From a checkpoint of a small transformer trained on Wikipedia: 16 layers.
Each number is 500 + 50 x the weight over the matrix's rms, rounded and kept within 0 to 999. Layers, rows and columns count from 0. Numbers have three digits each.

# layer 5 MLP down (transposed), 768x256, rms 0.191, rows 51-256, columns 224-255
406464604515563496546520567487419548492502474527447492539605555420457593480543489619566547441534
527565469480521432560545593563460473546444504485446524462572522451479503464519444486551451480541
511433426550534493582503524480590541557613544496519389485486439554486603554511469545489495602555
534478447531523573513523485540478449448430542523575558517546447518420418506472498468565548451543
528496540495500478420472488459500546501451546546533536530486431552442485514499471528434428440492
481435521519432459410549518480552512489504456510593558469469539458490494486536485465546477474457
573492447571524520480525474457525502465439510456464488499523528508497595469521541445490458528513
451444437514519582506594555513485480517547356513422439437395526491549471516592454560530465548507
524489506505583542520512492534580448577479558587483524491504455461509349504510491516482533471430
499444552536542426454504548597488596497528542519476557546485517407497485448550520532563491486407
475471523506548470507468499422513495577540400473518504557515501413500383526349513561453498461460
589505499473514447473538447545418442541513419663474448570555535449513452545528468469467502510469
447651537570432433479478436450543484523497470527441518523492598467568529521496539485475504463487
500572352456494422614347512468535568497577411522490456514473534474477527442556499481485498526464
471518548493525547556505582537419510464566521512445459397488514439494517553379494544453501477470
440479532559524482429593499483494523453499502499503580486545540577533408457499443505536484433489
494494549515548508431565465540457479450567541504524557411410484478486453431493502560557463471510
509540496592456484462531465448455518423455457494582567514532473544419465488496440579479577454492
512513484565498583526512450538513518585549456519471587554583550490662484457503478527515364461486
459579472606451471482564539524550554521534495487444508469571589475522510487455408487562474535486
535442495474478511552540468429529482516504562396400505458378520470493602487462538591507518534576
454454442507586640498544382572475441520487515614498548545493479530536566486493452661553547502473
456498481536452494468512475545571493482483484480491445509416546480488507494549482499475445523479
445491467497501474532487474485590470580464534485491557504492452467501489574419470426521594487591
488501458447486544453535579502508501465498563468495515552459567590554427490571432572478493416497
523513551463429547466454563531521421512481514531465478513478529473506495524514514582525383485479
495512551571413488484512575490432550486490531454481541561536542544509520534537502635450468505492
422490388487513457458507431476493545515554565513437511560474479470542503502508520547484529452555
555549525428577549457587451568563492438510521494438439560537511576561507439442496462479562422447
526494500449490438505464468435526435446440605468477499515402451428450530424447446566374497473491
547507476572509487491461502411497543535493491579472467497448516504480555550411493449530508523491
453547393433514564530525591533434529527398650461491426460415531427538596449464390542441467493531
409562608556527493499488518493427513481463475539452506520597528550496523515634522544443500468514
558443605533529466544444489484423447515451472510457530502564545474450553472486524513474493433505
477494617513510567555517525534468429570395514504537514525516478416441533570458494478488514503523
553468525473472478481500458530502408519483510418545450496525489484539492534449579514432539511481
542438411567488534511521532515507481493439557570472524453565543570472515523543556468498462439512
461466514525442456534418506611454523476437505586527478499461520540540479567487478566462497602481
501527547452512540537458508514465528465485404513512567498521534575515503466574442557516502414467
530463540536431519593443582532484600504434506520449346482534466488504449559552468484521483528562
535486527578529476425414465553516523537480609579492516519527532478585465481523507526492470431525
513527547489539514438472482519558503640516431504531526519501582511458481513505515511417492545481
458509479515443480530454538490493585445439501520510532534520557574526421508536586473515592544488
535515491563411482393507494478506501463515482507578597465432466492478620495510585432486498475498
490491383514524464450416495471372382508431406446570476470474521478470574432584548571470500495525
438427505582565485587508468471504560511412509375508505496449536600480481462475513503532536513510
546487472522548576551545514489410516519491463506426481494546565501585413452482462492513525576435
473554475550501542460381490464510522435519484543475478495610497570519486520475470467513433474404
594498492509559477549524506479487584496527446551470500477483441546514551487437415377463497493491
422497615541486547531534443509458481527484477502454553522516529528438528534458513480424547422451
402573462535580422437475456552549495421534477539358520471468468486593441525464516462491546457480
545440502528472427483442433509547419516533530592525550542462486610467495401453505638554561541421
555559536398424479473486587501582595497497490519450446530578441549499527506502403402484526470469
532515476402494480581466511596576518497528522558523473413628440453554485532546382541527457469505
525504554468531545503459523446473464503490575503550500409432475451424562534536569521486550458517
481526474526475482541472574505481537534515507602399453444465477557480451440501474567442441492550
452402560466468469597503472524463555514473603470418497477532475400620452441422431514547495561468
577541468566413524497496477521428493432504459474498559568533496533444519487460537607507605619409
521485584420513496499505487564613444506624483429535493583431495384526430448442427614513541514497
538582512522546578563408586444536516476426470504436461589504595497462586571386500552500514471479
552483526526556512472492506507542435521485517461497455567508552548540512507434519409524468441553
463517393415539465452551444539501526453552604546497573431586431446471458508558555466477556430415
467516533520517446534466570440580507499396514469538499539436583469500394489515481464524503476532
496453447420519490531565476422469531440444467500526457475514578412477566556449485496506581538502
509559568475538507570488630494546526465441431528343503528542576524543478518516454541576487510590
472510502499524528570478524547606476457370527520543480504518539469615425475540517488516556556608
499544527499460559589570494389510513474478499527470542506544511534479482459488578483550427486623
424542472538462507536461510521498556479492562510414509524516563517442460488529463431543585409534
516544532448438542516533526533523514493458431558451569505532575525496584440459574433427461487536
436527554574498501471478579492591538504465481536514551488530571483470468471493517412499533536489
481581488526470476527530528501560536519487493453472498427430455495593493508575525493404541429615
475371539574560532456488593521482550422523526504541626442522497420435521446551440551565505490468
459501533478422537436488443518520505534420490541551477554505533430628572562477508456529495524413
504513530354547449472504444549378460441513496483543559676532517517532436491495584598529499465545
510595488497497546451475501506565533436537521609439445504517514391531547540552401491499502463537
468516495498516536643524455390535451521599510449575402583493576432522447526551521465511545597534
442560496484416482543542488498463483511482512525496532462442570578531537498576489385531441546539
538525452445517530516538483631450538542495561471468395461577605440460432515534469500498434575538
541465514523579410551596507459504425548483581504489463505401498479614425528480537502553593505512
475570492478499521560455460477593411490555504451519567504467487563533475496571401482565522474466
512453553521592444572463485539546386589475534483472536470535476486517504576496528556485508548539
609506540536393461497498538603505540502484417466519438469529581517479521550485517532583546473411
414395539534459473513565554539562571474499515508535542459491627570530433481564485501474581594462
446540481470509538395437502494446511516457395511501554471524562516493508487534419509529537466506
491450516599467573530530517478439544525514560544540447490544620412502522498403560388456454527499
558549523462605590501564532598566451504453435500509547480477547458540474496512565467426547465510
481457463453504607495480440520472549603537376486494492550440480510533565554452507474617496472442
606567553417418381492405445569478535443507511504594452608552480437510484495482417572449529551495
557536513518558537535546479498532579506515435454568492546489482546406551443552465476439529379504
517493391528506450476519514470358431540573406574500469546452530540458552493518489552488420541500
430547588519507498465494478459452465519495512545528442502510527549489462459508539409559446514419
531528640467528585405486438484546509489510635406496526574398541398507570481523481464542443466570
465564618515476517486525544544567475422457442542416494444619552475528487543497528425470552501510
548497518558482447524550485487529566574545585573509513540520580441500425552478496468576428464503
455542485447525514516515547510508422418447528484496609538499487479536564600479446526547531481568
589475523557475484525478472423615501482535523506537434481555387466487448532656478547552461493544
527480530427551518499507446514505545482530434556660481490532416512538628534498526552405486454591
487586495480462552571574533580475577545507460562506441470511479630554579506488466470529391463556
505412465503401453530527467493480422461470533509450547415496522451454456489590488598450428541518
461506407508469580330541418471479581517503417537461460397538522542476483426551495490576425512521
437503539474542560477493497467495483429508490467400481513470566475490595505508466503478546515478
442532503494471454576446533523496486485469450624494526502522465461501452461516490567501398544452
588485506600466483516492457512545451481550425566528560515493527521448518479460491538444551540487
541500464547472563494477510505579460499514472499369536465576543557555574515564493576527551565542
460546468466572520454489517435489475519436488517507577474462552465510562439462502469500523460468
568458430411462456464420455486542443568535486466522541518516438422451489476460467482541466505533
485521580490516498468475531504561477525576545466496467480491495512496533486473535485535501521387
543460483550496480437508542446504536447556503538436551442534622478525507629444400367484511470521
479576491473487496567524551421520522441502505478450582496555563501470507475497491547461465444460
544527431514573436488432611465449546544459414575435563452494490555471564496554453562450516492431
539556582483500451548589449458521467473578554629391488533483504548474527522494501487469574394492
513528445531524555516438492443491595527477489505572611543508504531464544496390489431496539486500
516580385529513590530497484475530558429457443522473561578525500516550484519443537521457451456437
437530473439419548459469576468430548562441519616501512520477527572494543428420377634486483444478
434475543527490580433485572487479433523535553469460587514429602553539473570468480455517537435462
501553492495567524472538545566530489533553468598434488520552567580479586547518516347509504547505
524373428503547438439441484490521505487634559470452532438517461555419515410441535560534493486510
492521550529508513554531541550464485488449533504488543435496516532510484556424547452439576483512
484598585482487485469558412422397545530529463524449514465440447560548469607443500555513526415509
505606503434538462450519376547538510361544545477451458487520535541449496408424571509429485421502
541498525517518461601511446486556405407520504515571511505559461495611409568545469592514512435513
495540472525488460503493445595579559544547575396511567525543443459542542564584476622498497568473
600560549469504474515515458484405547603452536534514441395539444520412489579480434527562514470468
502455575505506554541503506497472529475403475514501385504419603544449544518610589447462409536536
465534335465468496495501485632528548509498522530546458466499423488504473426444412419478541580514
446442445553523483529558479410488527528494457520466472507558444431473420571542462520479463511464
531523430464572465476344487500479583470470594336573423425561600536462581483456549461516544596453
449537495500506458437586531619562549437507521548379557552535514497497511535458431492444444490485
574376427468414483479494485371550426518439452542506412521518354540402524399506495632558565592446
611527556466588514469473550442491551494549541509586441443374519625447497638537438532547476560584
518431553451501481484498462528571467518493463477495483542483522451546567434521495517486489514482
462610413499499454461530542554501460449503490506493499477509474549563453435517512434482570447463
546436613520556503474541461522479391494523529423563550547546492504510528522533479582499452488431
537458487556417511485462530484544543451555439416530512533492446545450483465573524534460500540568
564419474425515509549505488562507560505498487528492476538400506391470390541503566435537602475444
583479448512533534507530578518506511499466546496494469501553478512528527501512506492519511550531
617540504586471525475583513503543523558448515500438559644511566491569590459524491552543582478483
466450592476491495483426470461535433514527614384499495541466387545543535443454511567476480460468
435477507434541553480476426606317568575454380625479624456556450457516481475439558345555498527368
523463532506516548519454489519453469564570505459498587468536523453417491418548550441483489403487
489476513438488457454454463599578446539531486624538480533561575579490497511472477474536519512505
493562553565530579525536517504587555552494513546442425503510457450519445533567515526503614483471
538491502509510485517464567595493537421447510451463512461493470530508451530486416603493520452485
501536465556488444436499475513560561484469534502486478519521438518460504440426504512482522517528
577467534417547549540470525625562468463464550546488489541589469469546555427464480532496539540491
587455545549525446487466533495547547433411540503499519487449497421585458474546537526448494537506
492526435516381507431543530551419412542477485521491468573519537537538548514604537536520472537453
614575562486525570655570488467548438548400587489497436593457479519509537568478501515451578549621
529450612481507563537506559509497434539523611442555478458503496566523525452382490536533361495436
478527527536513454571556498558529494496519462433544498563443543480580495519620405328468448443586
506542546522564491451445488487466432492506465571509524490375505536384504431443485541481541475509
466513452493494452541405480571524565481467484501491540545430396512574497502490470509492471477507
503542506576544481509488444485462602537486526529538523483460463530466451426491496570553539478506
486437488564591568523516432436405458505361529494494485499421486471453517527524402579435366586553
524511516516459556492496501517521437543437452560478522473459473473453497542483488441508485550523
507532491506555488505509597503446521530474503545470434608436508461486545485553510514564518432509
529539474450527463488522500447545528573465526494539431556522533504477514534478561582534455560473
541481480399561454587387488558499403524535452480457434431449441452431519546603526588447498413546
472564563488500527532506479442468542545477462517494498553538559456533504509523524320441508496557
489589454405493546508481533491526497513484522555530477472454411448500567486409392448459510496625
456458553565506488511511521495540666507514540521472464465529461527520523495543512461606488548467
388534524535534567566520524516412578505591531513466480517425514559523455574498497553484527508441
522516555483422531461565473445572516483465520514449474558531516526517478537474609563425501503473
527453491573543481486567552460587414393556478409572526441532550465379554486471426581451547584541
478403446612520522482446579459500528501558462394475462431573473485478428480536568426513500443491
474556513521524543509548472483579442499435535486517508461505555426443532477445504544499605609532
467397436469453412520533563621497503430527475534547548514485511545517500560440552445548526544506
478448453480520426493517491549463545412596496543493468541616516500515429461577377403544447501515
485494491481542612471447519403512448462505636474474456430504467540469426466456529489531577524394
509415392590458395434477439457499530485558546582600534564604457506490451576495510492488469526355
506630526534526559507530548553541488459601491491480467347491514591462437496508463495528434603473
398485524556507502497612487503435442513487494423494501500417510450511456493460552529443509481466
439502458504484532563548424484502401587536404482662472542558457533531388571437493423521511520507
540431553549538523464410544589493450533487551383508443604440369490500475519448526415480528540517
563523447526514519415417560488439490522460562522474467563507550488429471483552521550543467492496
398528569515537495507500543490517524448477502518552520502484495498591611421543421595509454498470
544581545423536493540512484524503495550567450471529504454405431467479511460441463432506527484602
442500498469483508526523509481487470507424392436521490541451521599504518520581463510523496512433
537473548507471504505434475528544615495515546544534478461455478564519528452572415482541423488572
432548509519529524496572541467474536464506553501430507465558481460565462523442490458544536448443
454504524523490421454539528511516506552527528515502557462506490534554487501594479537543438525498
445478563489459414512543528466534539444512511516483567518551478435571573467536495506533487476504
518471469472567478509484512535491490529580523492459565523566517517543590546479476463507489440471
497496505615447547495636515538621556565408505496557515618456469543509477420412528529392503396515
418529497483492497521535557486432600471447496534499370443492553478396608555552501510516491503543
508478373571428625530494520508490489620563365516558602451523493427518473517514558518513514518533
487451509522447487612544414486563485494572536440531457534434504437588353378465462564414466579469
366517539498432533520531532523466556468411485525496546513559416566459501542487463517444562544482
464551499546544451459454476504491530568583480477447452536486505426392422505514571493480569401429
533471488535529442507461450492461368451490529468522506458530417528461433458612435427495510565460
529406428478558545465451558486518428574453478483477501516495393505424595531561561609501519532506
567425570576490508520531460496461527483498574479430527452534571460550507495567481364527434512514
534449502442490514500451528473497488407507471516428566517509469532445416458492447534524550500586
561453423441434374561481609444452504580411582463493409512489425460543470543426465475542467542516
541437562491586565416451461439519556497556543428447552473457503480328527445453449630468518466494
499518497488506469531445452458374445494507492406445444466473545487487579498461518648479503485465
464466536476551559548518563518520461447404400476499507528506528511565531600467523492493572494501
500540569448554516537491525478436595428553442498429479480517540443492421476480468550527461464485
487609562479513349552463481453474576463562411564547526475483588506593558574502461455607509528453
472555490390452499398455514511483496448465552538502569530510495469512510497487497513540491424421
397498601490458584451437543556497563517462527500509535523521569540524454487492477478504433462462
489460516465500474404436411484461513530555527479612465566482474487454556523528418488497508501554
507562553489514546493446536509481526480388416563458506541537478426549521472476523507451483509527
537550554498493459554493467577472502449458495506543510592426449531455533551449492499487569443409
535502520518466550485511466508530524495461489498518519483582510545465583564600523514487516505417
539518510493495499507570561447460497453490574417441513426515489531490498564448565515488413501542
# layer 5 MLP up, 768x256, rms 0.197, rows 52-256, columns 224-255
476442451440516438525531566550547497469543494515435525438494551537443524501485543542440453540533
443440516500483485488513443487451553523384498510425478516568445542501542452568541503524384554483
592434479566458515550469444469578446642504444420541596532532475518437394487483573521524479502460
451533575558465494564552526526430446397464387484442586473470573592478466457502424545502497482500
519442478455548472435464436550526536475483406504515461551477445568630607560488482546572420531481
522489527518494509543566431570470493519512534381478482376543486461443464548597529497482547548511
505559558470468481526548525558491520546524471454475557551466527538504345508480506495537556459553
560485446518563483490447501471462455489498506439484481580451464523570469561511520639499460493497
515524472387452570487512505471514516585519474495470460430463503531502590494437472538478537515541
508545458535457500495468463547423566537495487443470587503555525515442490517499437488591472500479
488558542387547544462458488522548480474503459496512517469573417495539580467485477473500523460524
491518483520513540517542487483461419510473536525401536519504470631543481451410453440546596495572
494432381447471410474516495449487556485507476572430508472489374439450551407570586530512556492531
509537537536454479412455505485463488519456541499442512428464535574467528513487419551449523488575
572456472484517450591501457430544540483546489533486496500386536514501580502527432496452469650474
487525456525502543493473472559500405482508494418488487429443530471526432491541556505505545540483
456470560543548458549529403371483558455508607524466543507445477504579529479490445398492433529595
437458517374556484527381557530502388460518483467428483553415422461519535469596473509443580450523
543512511501534524587542519574504476463487574457563440474472513507521499513407473494491507513527
535529465462522526503416539456506470436537525489444564513499523535542463476543597535544512413547
561381593485509490507527589349463525473608397512513510401587380565542533552580559392534489411539
538464512511558489565494522456469535443492425537493533383522439513525445495581440389467540500604
521616463538400377549468485467540472564535494409496528544375461500499507545479512567446493492538
564499519417454480437488506473508414508491546387397429590491414482394443569568531492464519526461
491476575499455524442408556510490459506492504557540450520455495481534508455452486460544426471562
507615542488575615553500535444438471532478533495573488549543556529491557420437510480585546525552
526544531539495509498563430574536448570617518528578500574466491520516526462520532604442440506473
497477535549497568460520462566531522474476537483525436489453496497450462429510508493590473442477
394514553537592483410468405471478527476582534506561535490546495507474500525546559434431446478441
478571502516557511511501426448624522568480480528503539464527462497417502392502576486430539484476
480588467466533428502528629581439461541398536465513497484484537558424522486519436481531491519632
564489566428510490541550554535496486530419577499488439458563499505475549456473595494551535482496
526475463494557545555584519535443500496495513416551535541491521501449540513547403462522475464489
462488493620500493546520389454467508577508488445483535480465523508385568473491344523509536442379
540521489509528509567552566494454539503479518546409570549472507487444451466542461492512481531501
437546493620547445437527516523474508472445548455449463542474516597545564507415523451493463564540
580430486565417448529513431517484546443511486557479488407502540486427510623547572474593519474570
515503514489494470474470546555471389533518510501509487558515503537476491539528532499534482530439
566442507486597458496627514521568544424556452523385502511564417471400557548467549441366509465595
489419576613490548499405457471535587494526468539506519514456476502483479402566534604464498527474
501453440473456504447498513527508584441445441560450486482519535533541566550525499500565549499553
492445494532443494448469576478411456478428496545531412370450549499499415440465495436479498560469
552525506540524658514415475457425469518517471448477572570454509494620549531507514518520570474499
552497479458552483448501591444492425501496519441525534501504581519461539515517436544494543502429
584527580473488424543590493506474531546461502518478427445510428447530473598497377537529495473603
469513546497460525497466395529523562487519542553485531508546526466481412498561555399434450461507
382466441518494483543510546524506457500494613494581418558525467506518474459553580517515466432511
515487549558463497489444516477441453530510453475450477468440522499417549488575520505541437540543
485569459535479423517518485597470496582447510528494589508467502565475494505513444454482476520566
497571503385503469491531549530524532606534515500433552520511537567413506576501527492477417522459
478534528515434487455577475482456387508472536567578498537485423437404567452498477558525536552510
594557539447432440436556558539482516520512566582385447474604370523542577510527468500435503437458
485475537497565529510432449506449538498485568549575489466464462481492489469472428498531468529538
521536462480506598526480489618408531500470467471474533504474527450543455565566490541588484579581
494481557450540508458500540389409518491471501450568555448409484519539486415475428459549546630475
561525536613515556472563406473486542539509476431581495503513515516395579542557480419523553513549
565480482510533506544578474473494552521519444500502460499405493434514433396489446430432489519544
493485631485560531495500566500577428437540523478453526527525499469507525435446516488522475479449
555467499497483572626419485506516448617478486384446474491503513508525503455540582397475514617478
500615527428503466506513440525524511502456476596473509424609470517596550503582435424529460453580
481530490442432461423454552476591562583435534486509560487499502496452412549549467440465478370537
490537462513580503469440502496440531589503474464495528533467462460477578490543493454488496495440
587435593509565464494517475501503542572585504469515633426483502453521510513540490497520498572487
544532547485465475489484519463415520461585486525567459510465474485510476456497507468576497538481
438458497485501474579543531422501494502516552567517492481497484537515516508490511422447495445523
459538475498505455502510505510564529573580537564496580506523525487536417536452557457478463539442
504540477587474495432457476558444454471585443412480469446501563480491456497479550432526461501455
458420489542461526487457481495493542533538502496559444483506445480524478578436434537480425516493
477499435546560484456454524473564481556575554492478501513506505459501517487438435507482608498457
473517470606491548435475476457504445497459513529503504511460463562455502490502548509575513494454
586454507336435504488434521481490440543502467546539531477522547563524476583525590553443480639548
531451529518519505549517579586463434455479544512549468449455442448465432502527624527438438485490
593520521399461386514511556485475460563509503469502509584633368407550455449451563494560480555451
554480594435475445478516560479469562531432470477539456470526498531447541532484445445487472504479
451525391537536596503510486489482492532374513437450513558410507611529479476495539448504551513521
577477530480553548473552482541487429442439521497595406588508545465577475503466455538571591522468
587454451513471425530414520498512540504594590469355508506562505459582578495615495385434508416568
478458478530458531456449418490462546446452381448486447505479470485488574536445466527411498440484
476542512537527394511519410489514548512495457453411570466531513512568536442590570404460424584490
444581525543544566507482421494410522586485451473457496457469541492494476544556539559392481501491
460556519516546477485554462514446583571553572611531456455349538520440528436517494509585454512538
471517543499537601411615512502537554569607488479524613447604537624411461494439487482540564509465
505539491479562483564518538557583495545550568558507580564544552465482530582578493537437493466476
545476454442479526553439519477562519507421478482500494496509402553540479526471371428470559547440
595433459558432541518512491551533572507443536455475509460592423501482472557572446518500509497470
517570461465447580506501547402503553626501436533572542534453508418405496575524476470439551484520
477580421531541552489507552480502468507501447476511550406463542509533579452513616487497505523443
535457572505511455470501506473499609606585549515556556566450514519434472421472492391582516456560
496450408576498484480551592480408448543560433569579592494520442427453597506547495423491597494572
493460475537448517569490430439508483546449497509503544524412503505429507521491437519488471552565
475501602433470562574448528426550452468437504445560488597518527550523466444553481605610531480473
491475472537505553513526482518458479527488534499488466512406424465494471444601416478465491469539
468520505532508511419565500468481530505520543484482541523597552486472552490454541524505422426518
538428496460464377507529480466515506564504523535592448507556443516500497463627484509467454492511
443516515562414570484481576647450465502529534550578556554450577518446516472426494570515491494570
409470439499467458525538453388486553485506517550480381529504502526518521388475498492508581539440
434452453469465489447531472500490516573454518482445505524579566513563493488547512618447395552452
477541527475425515472542590592503394503523523470513553532490455530428526535492482532490498477517
563463458442418479436491566484569603548544554436421529527596532533531474510556568529464427543525
532474445507515376493509522503432551502472475424463484454439564478469535504509428551552605551544
463481624473566424454549398485550527540510515452479583548461415513487462512490463465460408594593
632464476451514433509567498518527484584512530475516436526570415369485529430552634560501373528493
485479536488496530602402441508432609504540565600498462552417491389528519499410456470420556552488
478509484516528545495448446515460524506500468395520527497504552476495473464442454552509424563571
404445467507524517534548484575482451470571494519482601469454558486518536519502569465472450505439
510564534539539461625574508458527397570539432563434501560573530474490523482518440553479415483496
527532557502422463597597561456516495564593472501550466476591488476425482522448467458499599579482
542501481541556640493481553484605524505460467514488481490509451427551513581538489502513525557406
498487523584580548602478452487425497594493521413430510473502519525467462509434532424477507443617
553377467490607509491486461499480494540503485498505551458580503511601523432456430450460431491411
433373595469525497512520490433543557467520506452492583496538541476492497544583495473528576553492
428498575499564431484398493479368513463493549652584533465575508490531530441431486465542453538532
510468496437496583567526482547502496498523577467547527500507464480485468493490601456483528505539
537483587439463563405500593554500481423523522434542535477462482435505474465527577518493447567433
488477477556451518432475505499531453561552520524462524484430482511602545477537538509486499599526
503508484452466546474553465360419549482503376499493393505492396457518611524492378599572460512469
464466492447490448516492432496500467466608513446487485570543518470525453547499480497539431473464
482488487555384443429513474502499454548507505469540573512460554460505531399573409556538473418417
545432495464502506487608476520528521512595518484423521476574475507353456488494493459501496545530
364600465443476539487432496401374503522592508603525457524456493563614572489482478471550443515507
522470547490488487535533477494545466503514546485459558547557475587536575434448467501498431590479
507469494506489529515549500554510483473560446489456534501499454470489478387506504563557468466493
478468487611527601492522504428494466413437531493591494473396393555374524382511559455490530446453
520438546548565600486496492462540473453578515539519501508459565508535501570544534390511464512494
516517550442480490577492474573507455494471570544537474518486461572439503482459598373540503523531
499552471497425550533547495512519506398447559439496431534495458557476528472505410483582507473532
468437413476482547491490487583467469453394512537524495504483445507526482398540580507476496553496
533449365543443549485607625583485502532493571529549431472526460473480532457591626513448469580494
504460551421450507463463518439515479583591503426457506519366569510473550407529513547454517543511
484554541463573420590463600463499489528450525446530566612525536540508506604473459531518545503605
502533494468474499430539522506441515584579536602484457528534476433480468485565518368556415530506
492442486505485501573520451460539398591531499469462484444543461619499419570541564468547526609519
496546546468479575529550566529533463471488529502494489558510473508511551517532524428519565508445
530476545518524556530437514502556562544466484561515456557474452511427436476519514419518480435524
515517484587539522580553550443546370461579480564564486451435432477433497387511447513462415414484
424545508493485505576539464527397453542536510478539461493553549510454449486432463525485486543425
470510490475515491578562554537546536565452547483482490446596474479491469519551520558514525541533
545358566496466498581535344508469534636415352577498547449473539526588545462442629400395486474471
500406520470523531536392544504446537533455450475584421575539412485640543512531552471477480555504
519534525522510507508493550496478499552496548489539498489441510447514494559576513562467397470553
575447420454408535575469509495456528506460466491414558480505502552543526463455530550430422476512
530506507443502514550515465499476456516502453468487526545469549482531454484533533375460461477402
467467443456511479575476556502528483627532530497503514470521520454503515532607486500394497552626
469437560480483489512560518454532444464565450476528521513527530464465508552410540462543531597502
532510613509506567456511498495451350522593449489471571541484560423556551595454509499517412537558
470547549562499523449553502482555480546544527480486507471445574531480515542391434617519511497440
507434519551467530533367483487483491455573516475443531450418533666583401482592555498501556564451
427442554452542564557501494492565554549559510543439529525492458474554500422493499515500509522499
521409536575426542508460369492528490456523543490544534547550461525602524506634521420537434575559
579497613609505432533503410475544443546468588439427599493523468532461517594514464435506468405574
532462484569510455413538484501499500549519485522394507474511612520458582474578507500540456491458
521359488440481570558515510501512397422562525430471476476553459476516543519506531451453465479487
551488520537480495477550364543413515574428516527441414478511497453498548527573574465471447488386
489561576512502533506559491497549445517546557509486531480473526430452570464399581485513418425474
480505531526538426403524448454445563458475565549514490465511442548505439518481483518467480430428
506483517533438485567474449577494525484502486491485520505532454435518472485464488474470448528529
525479521513451499416472545554431576550503573556535582531474519568390476561483501448472558469536
524390461511488460444593489434468494448519461513408510441565516483501472517527437477394564483550
404522533525432498552556542440480509513505531543521437528469468468511519516424428417405584490513
460477504492508513487496423465519542546540540382413465573553416523484580443606537370495507538477
621444449487533482501503541450569560562466501475477547604557568417509513543515503498548470447538
570491461595394557524486497549506477472430456519454599516560564496487492428478505579488457465449
503527506504469544498544517491564458549504404551543532555515458476501531550541425561556527436365
551424407573455518485624485420561488566530501473542493454470460517556424464662591517532617467451
524557546547547506504594509470500507463515504502456501481483491587517501563373500478449504452522
533539486511621517587503521466445462507565449483484379443503461504583475447446510520482516546573
468529502594542512509531577517485461414544505529525490483461493484495457505507435599459490496551
466489531558458457517442449513503443520529464595480448497442555503539526419446587460521520566509
560429515469506518445546516521595512485499557571533489609541545524424487540455477426590422482483
528455491434456558504541542500574547527537419505533517416400504519505417432550558432530489525507
531559571606553489501488431555460387622518501549574496558577517519453505510506458472475548525511
626370472482485477436498498508502506490466464469587543491501431448455460546506553533469567585602
562529471557477467484396459501502509520443492478479510565538520456513452498489507547446555531468
494435472538631471543468518516458447493513530481542409490545413512515491470473503534586472440489
529472481572465494559507561542483540526489576546503511547419432474570502524519442551447471558541
461509597369449469513461454416547419508511511391434563539506493483552423464518431496508500397455
531485465528514475528513642476513514484549440557468524560458436435535529496479491523455438523498
476431485537448498545472411528553496506575491518533574524417472578517506423515507445493501549463
483491450502496463548400426500513529532430541481535441511496489469570492498475462559586577568453
573585560456507561501450449460489600429471529493453475509490430502445489519477500520412538496502
557396374545507468470524454440530479495506385511428551365565430517479490500499496513435537444519
585507571472521516528514534524437589453549465438461441594535576535498454494515524404499531532445
562406503545416475489511570494481589444535542475575522517418421556507519461465470399446408464526
600531522539480523445502573642432510434516465521532447439513535533538471477392465445560553487537
507527467481521624460532509414558465490473622355618500514576557455458614456389510523557406557462
555493485589465512488508490518564458486522522547507514616490596420446469433353594479403493454549
467486532472421562510547474508493574509425500517416538423524519562460496475477541501512494552460
497460525521586484508513477473451485469518551552421493483504470509470455475548545504463541512545
451529524547417494480530553583498524565534480541442521563401522497570447546516516514492466501484
481451560479456546589524532470559526488490495428447421489607508470430522425501586562484532502438
530582513606565459447551486483477534495534532433467495439552461522476516599510544498458560480525
473425401488532454496504569525425514553506609531605520507452459439475532453516551458500474555515
463431449554573548398526533533470434503430504511576493534532502615393478509578528526403470529410
377468498488451537587537556367522549564453514560578532359527496501570548499518462560535604533583
448575512558553562441443540493551525520472510471468450488551409513535501539459546654565450513534
467517500466517504537519412479516484490611562568420513472508426451515488500426560546510569500523
455424533506519527425506525530521417510506540505541527559558454476477510611498438351533458572640
507514493502512572523583555570566572510449548548538534468540453523540525513506446592440510522447
463483496513423564540489462494505394542587504426488519477499508494566553483511471485409539496501
403500515496433521444547510467495527450395598401479438585473528508565531499480500544523407475460
441476431453501452391520539539396506486563481607474398514494487516520479514507531456505550512504
626506399520606557510502544498519494537542444542516471504573493543477598503558511495477454524502
531457523589509484466564603480572543547495450572527529464486512515507520449504538466500447538588
426524448455490515525473482472535456637538544568476477428463472459553426449491520495433456446507
562534538479527514434486478494411568455440487510476426451588497475516522506512597496508490500416